Each number is 128 + 24 x the weight over its row's rms, rounded and kept within 0 to 255. Layers, rows and columns count from 0. Numbers have three digits each. The size before them is the row's rms in percent of the matrix's.

# down: layer 9 MLP down (transposed), 512x128, rms 0.0453, rows 193-217, columns 0-127
# up: layer 9 MLP up, 512x128, rms 0.166, rows 194-217, columns 0-127
down193 086:162121125124123129127074142142096122110182124113158127134101156132146160121128129136109150138105082168087126104079119113162119119092133110077139074116139151121101101169140178125126053123168152111091109121176106120135139131138166114128121149113138120127126148135143124107106138154152162146114142154148136138133113134118109168132095129078161134135124108185124148132127116109114137166109
up194 107:124129126157122108112103140169108123120103131157101105067139156150169123144175143082157128106107114145150133149109087150141134148116137136095131116120132171164107105160137103111159146137162127120159094103105106116082108144087143144130084126147153138136133127152156111127153152105188120161140085127091123174119096101124133134117113166109166146140118092143129087123143150085154129126118
down194 106:102099126172135116156139148122159126126106125123164141109109193167119133106148161165119108093126151103123096118112120133136140176133094126144129116128120114128131048096103125165145109110143137162155119128147156108082120127145112150158141122117114081129143076164143133115094110158119134135106086099145122148108152148107120070130143086106158129142135151117146115162141170109140104159136
up195 096:098165134130211077130120183145108128124127123088099125122146151113179091135142068147118164084123115101092158174150152095159123096129166131141158139113155120144107122167150132139118103117150129112105112128114126103124158122152147170123109129121121139176113127122145173108137127094141136105148110130134140117127111092118133121129131124110088142108133145080142078121114157121132112148121
down195 099:134144111124099131136123106186120158119146133151137109113112137115154107114104137144100161181171133111176114160162130137122151129116157088097086107157153117128133101175153116104155134117156113106110108179098117107121098156153139131090152115118120131157157130076176123148144138101103143141115131130060141113103116118132109149125094115114133194119141088120132126117146101106143134137092
up196 104:070111128176135105110143141152140142171147122073146158146150150168141138100107104134134112140113128139153095135103111104105135122119140136128128127139123101139121130117117158127131107121155092112142166150155059107118122108107108139125146145076145164165136096079138144136140079155122112127163140152116099127168100116145101156111128117154074136092115149094131146145181117138166099111114
down196 109:124166110072160139148124122139154119145130102149127102141113124122107123158118114115069125117149075116160094101128138138105124120107136136118159142170093136131110112149116117121126136132074147151148138147134190130142126105119114119141135089158129127103119166134159127134122115165102167089149144146151131122095125139090153115152127182091158128159111070186084114113133088137119150151122
up197 106:069161122105138118160118113118146139138130118131151116139092158129145158140153129156108087073107093136140096112131115127139155119138146077087063114096142114117100153111112135143118158151125169150094135125107137139103103079095120146156107123060163118113134126102098127151103130112161123154117172119146158117148132139110152160112138158178144148124107163124132138149104148114156141115148
down197 100:138111125126135122111136149138148104120115107079115114132156114140179140149120164139137157169135099143104062095147158109129149128156111141116090115188132126183153108104179070145138093105115140151149095142104139086122083095140130165120130139096151118101141170097127124119156155090087098149111133122113130150120120109134119146102140152150143101130165115104104139115128124152138152129153
up198 093:114084127120137168147122152099153120130151125108104130125155124110111147119154096124137135133141139124132146136071090103131122136110138132132086123129146137144128106107120142124125120148093040103128157093127117111076146180127156123102105115121151138135150168136106120154088086128173130119114140183171119145154129139101128157109102100162149116143151135133134154116163108135109116096202
down198 084:099092136156146165096148181132125140131144117153143120108115106135148102169121083131123151125133099122101115125139157111112121147132143146157129121125135203126154096116108140107092129148172160042116163159131177142115107115105134137113171122138101112115171075107107117092130145160175137120096125101134122121123133145097117124146156126144139157118116147108146102121105084117121125146132
up199 100:143105113113120118124125120099166103134123104121154125092153105123092142153136139116112095175146109129125133164104070106145085132078113142128113078144146135125123135117120148120107147127147126121115083167145095115129129085162136136140100097167130170145178107107144149159175125149152095181114122127141118113117160144121130089125177109116076121141132128148136154153154142119138126184100
down199 090:126099108141124126131131137097148095134134142096131094158119095097126088169140139128094139148143133137113124090155132159154157171125093167124146101118169161163188142120163122124129164140126108123124155094110124054121117100084131099118147125114131142122119133138110098106132108085068159130106176127118139147137145127136123117097155125151167136102124156082144118148124122135155159147086
up200 093:149159124125124126126096094143100147123121107185158085134129125125099137159165093167129155122146121134114129101145139156134127194161103154144158100113100129136128128118130128143111123113112117086124137149127140110137144102129113127128113139091086092119151072166138132091125115087157123128092160130155150116105130096120099153112168082146117129114169133125087082163161160133122143132184
down200 089:096141111151137141111104120126120128140130131064093159159115132123148091099142160106109121135133119105152140151131152150109124098136127114102116138162153135162139177103105153133138112144152106004142141115121147163098122147117136073159137126133130153139136174125153117183123154115122150103153161108136100112135099129122135138157136149091097118149133123107121125105136102104129115118103
up201 097:128113122166135128102123157135146100143139100103101120117182139131116090125122116129133106128143109146122121121156137142148084150133139121129128124132150154204114124115130051162107151107109131078130120142125084119123154144114115103154150151125134155137128149138158094108121093115092133105126135140117165101109121129133154051150134122160076121150143156104106123117142123105207139106134
down201 079:109120142137155164159146138134143114141162108131136143103111144112094131136107108122088097124142077099130106091153145140169089124149135147103123114124107088128157174164131118155117128109169155134145140134153107105119105128117147133130144144087112166121078123143133166098102123099110138052146138080121097113153157152125132171109122107167147113121132088191117133158155105138152118115122
up202 103:140177101166120116134139141129097153113145080154149104161114169124174113122136156099113144112130137143107141128149105134114097066124106105137117092155078113102140143140100117153115088147183126113072131124143153130101111097138133142147155193112124116114144131161111098096136107107107134134150142111120123160111142147149135114098131110111076152135129114186099140162144163106142136129130
down202 104:085114150129096122126153138102150119158126156104130164114098124147105134126163113142134138117132163148150105130152138169084164130136117171127101119143091184107149141104132097103118116159110150092129178112117156085136106151112129096126173080124115121128122105141133097125133103159184122142118149147131117162167098087124126158142139142183151134087121112081134112129106109106121090113110
up203 103:121138155097086160100093154154146107129132105149130108171148150100111196158140156159108123129130104163131095098148186151089180139098163147111170093132084124121144144158176131117153134133110143124148099141109100107126115101135126141106118144137112135133109100127140136139120127119138098103114112102103156128108154110144144111128118116146141183136144117116154164124105078112108140073132
down203 091:122139131129142137135207092177112109157109152116155122113116114177126137109132117145144124140126164122131126146150150123112103118142140113101092136107143150138149152117132103159093113146147134142093087117112193121126127134129142087153123117119136109110173176115123137099164091104139127181128125133151121155079130118090104143096154162157109111135105104082116092098109170108102129116158
up204 096:092130114099093122138111110136097112147151110116075138133157125162148078133137078148115148101119189173136124173138120149143148113151142121078137137116116124101123113159095172130129107121144156110115153148113139129132143152138148181154135133187116156137112137133130098148123143153143109147098141127163127102118082129128136120166074107125136139159102094125095139109126107065094138125118
down204 083:156124133159137122148137126111139130092103164127171128091129120112133130133158136145151127147154115100102115138137133109108093154159125116146100172130118107134109106147131096153118125140127117059130144113133160140110119106110148130115123135128122137127126098174169109095068125094118115145118124143146180117092119138114082086142174146174153151133146137088132086115073108123168194143140
up205 102:149104116128098148105155138112120122116151149146118144107131172106137182168118086112143066120130136105122128134097120149102138145152140129130144081148122130161126095148130116179123149154114130113093101117164145104093084106159159134097144130127129126116173148176139119106110111135118110102137152110108064134106168149133114154110149128114158104140103135133121115147092140169193129154091
down205 106:107129105159118122161138123111114128166104114124099116175122132121203141081124137162172114117125153133139163154116125105125147110102123127115145106077132151185161143109164092170112126105094153132160101144115091113139148105155125083125133093140127118175138153125103109159081168136121093159119140132116103158157111135120100143132105119148149125076113112110149135124122122094109125155130
up206 103:127127121131161111120161159151098143117109122126126134147145128097129175094102072154128156138115160120132130102139166125064122133146141115085127144144096117102121110117142107148122117140077143152145071158111132137154119113121129140132078170132145148075126092138124105160094120077129123117174135118144102126146127150134085150138116132162100124082147148118167121156131180134137111114173
down206 105:103138129109111139153115079122161103112148121128123137122096136116135182102137132095110108107183122132169165116126108092141164099131121144159168131135139150111114133125125146144121158079154149112110108167123103120145112111129121095141130114163141098079146143111149070085126129144094128147145144161147135188160142157099124099120095171103158133126091153128150077123105146124154124109122
up207 097:135129142119100127163165120155123081150141105113170115135130139132092134188154115106139138102132136119168113122140103096140151070102086114090127148131105099175142156095173140118098084126151117119165102129156102111108134165158155174135113147151162151086145096092143139159155120121105122097139108161142123129127105165163148101122162105135117118118114101155113142093108128117122114133128
down207 098:166140163114108131159106118124127141093150158123148199119126126122153170088095103106122077132114156101118162154119129146119124165115081080112132098101161148102135129130166136117120097131150111150134110109149116146126137121130126127078132091142123129116155138142119094125134154118116141146181139140137137131085137139106103138118108107143200116156110176100148123101132116148093185111121
up208 097:119158129141114168121153141077086139132098117127163127139125150159118098105130134130123152107156137150128107140112125128113085097124099141138151106118183157137121144179104129149099137132085148128104105162152104150050111165103150117158117126161180136142114136107138103131131105115109161133165143113131143118158148092142090134116075172147135160157107158134099115138107093126122099113126
down208 087:124100162121075102175123159127131099164137139156110144107118129103095163145133139121114127133157092108085142147159152104169120132139158124119109113125139104118109121129125090145117108154139156149122124111149144117144154111087135169215107158134115138118166152120137133117116126148107133094089114134134136113153127155085134151068152108142080113159090143155147114088115108111171114129129
up209 104:101126137104140150111121177105145123082134075124078149121106161106156116187137151102122085117133104122125118161051112153126161110131141125146118162109136127168123118086123141150113128137138138119142155171136140124093162167179149128151116131120121148110105152139128092122162141110094137109113108141116135143129118141141147113075170138096119111180138110158162140159112097117129137126127
down209 104:116150108160110129142166134139130116131143129142132094117089122185098138097157085132129109081143127137140184146131143150158143096129148134129095112094165150083143086140143183150166132112140093134110184137135112112077117177167108143117164102135123137160116133144104116111115134125114114117157119132109128157143119126128161116118125103110102138100121145074125121141110164081097090141128
up210 095:113129149137113095144102132091149159121136085169141136121116136162108108133147118074148155139115139195130114174138138093149117148134163100120086108088136120129112128137129151106080119136099125121081166139117148143137119160127184115145127101109143131147108114154166141134162156144148138153157080116163107123139109177122158138133138134087108120091130105085146131133128126096088150105100
down210 086:148125122181152145151117121118069141111158133158134133173103135073141131150130145170165067138116144113120135096151096102098133172125159149150119119155120134115139129140120100131125098135086119197136107110115123112100108120120129143088130124116145116124103105108138158137131157142171102162112119131116109118087098109101149119157132125121121213109120135157134129151096119102120117124162
up211 107:132146125122131117141111142152150126115128120149098161122151109125113116139163142132172124174117124136077119129132125084128154156149095142111129110165091101146164094102094082113121113124159121150134134110112106115154181146147092128130100159127150140119082105168103183115129128111083102138126160100115107142120099141125130093140077141165161141132099140073129161134129161090107164135151
down211 102:203106157156119164109128161156151134133138124047108107152181150148126126139121110124129133115126135181136133073120125119123123124120115127115125105129118134065121135109154097163134116092161117189117120147139150101130153094150170105121121179147123118137129120140106087112111130135106079155123150156118124132135136100096122096103139126133123133132114110109148163153114164100113127111157
up212 105:137101144101162143125128166145137111159147108130148089142133152133126109128188139195104129164135101114162139139093069147148135153128129131130141122104163108139109101138093109148156101138121102084135150119124100103126127174113132141124094121132144135161113136148186114152112148090112131088155147112077089141068131157112142123117119113121148121133151156101103129159106103101163136115103
down212 101:116128120127137099136135110123132112124129087111154142121171129119120114152096190175159181085103103116142108131146115122143116114137150105136133116106118167140119082138084117155158118112093113084139196152140117112099158130115110148133116160121143131177101131165113118089148162080171151181122148073127138133112132146148106135116104111148149137120097118165125102135154134113113118123115
up213 104:092166127109150129173147136086127128119154081091121126130155116164106085125146088131149099136133093117148114150122142127131147154110121131102063102122147090130087134139118105090098121130133151120064153144097122141176158118135140123121170111132138150150134118118143115087159144141149147153124147149151150141107087135133102171115155130136100136079138109137144121092114086139131169142084
down213 104:081104139099090135150066139143128112151156126150133130144135126120139157106139153121125092099131155096119132149135128127097132117137139131106152075171082129121134136153088089127142091120135120146121106146105156139094144128138126089125136176172141116070122119120106139139182098152149151118145143130157146129159113153132166133109169146090127065177122121136077108133151128100128120127121
up214 100:137169147139103150136113125130070094092143149132123133121128145038153113155105118172129129115123112168140148124088110166150093141185119138145128127122103122120114131151150096095114113174114128119113126125145125161134089105152120105130106118133129120109135103123137170118138120133100109108108131146183138106137138110106136140115161100145120112163154153144070105121201105114124101118147
down214 091:118098144118109115102129163147208143128154105135125092188118113123153155135152121125122202104166157126126132097124135102122128104090115133167123117148139123133133109098093134163156107087113103091133095128155162102128139156112145140114140105094067141154153139122112107111163110185128133135155127131098150132109132131127124125128072128125138112149110138168128117127098169127128100130108
up215 107:103148150086159160130092138078111112134146137127094122172120159125142139141125122163187110127142118129036107126117099094118141144124165129140119141126147120135104136139112115120138114117106131147141118163139139111119078129141175174114127161122143111114122120132154134135157111132111143107127109088133134117119170097114188117109164111141096135118114135138150114173141126117124193077104
down215 110:114118190116113145169108139086113137123110144080095154107157163145109102174124096102170138157130083176118136134128145107119137133111156097182137120110118116178157122108117119120132102100126125141119126130136135089146065102131142112137168141097166106135154150126143117139159102090113164121142129151097118092128109113099117132104163169132102164158129134100163120142148134121112128115114
up216 096:093107150125163104164135165112109144143114098120135122161137170135082128149124150124120148095084132113111180143148105215102126161135103132066099120143142177121098115139127147112103080117119121100106132130097126168128175132114146104148099147128126097150106115118171143136157147140093121108145134167158128150134114136145130117152151132128125143095143146125134134138123109155089090100127
down216 099:148162130122109136117123090127118125151103131188124133070128131100171136151138129145147094129151155119084089147141125111125158072143143109151133123123088105124153115140148155153162139175088122121091168133162098146137130140143093146100086118127124140100158075119061144126070150112153142134124124111114154101142129129150147116172141123157125130165095116130117145130101128098113142129130
up217 106:102120114138138105133097121107125168136139100168104127167140121194138133166171119152132105117104140111080139158110114115130143106114069113127120115106121149107143097128104134179145149094151102156127119108150127137143120180156144137131122137133137103090135120103123116106134104146099138073124128115114134130136113124152143067130212094109117120144147170182128112159118154142141131124112
down217 106:144125113130135113136154123098093153127085132110089196104132126107142140150140104157097129142175153127121126113127083161129175158109154141139152130129135149103136140137108117113113178114109107150113127103117123153126172098136111112127116137129138128146088130150073131133107092125129159141129141116105127071169101117146084121133160104102166164162140121139184138098078142139151141086114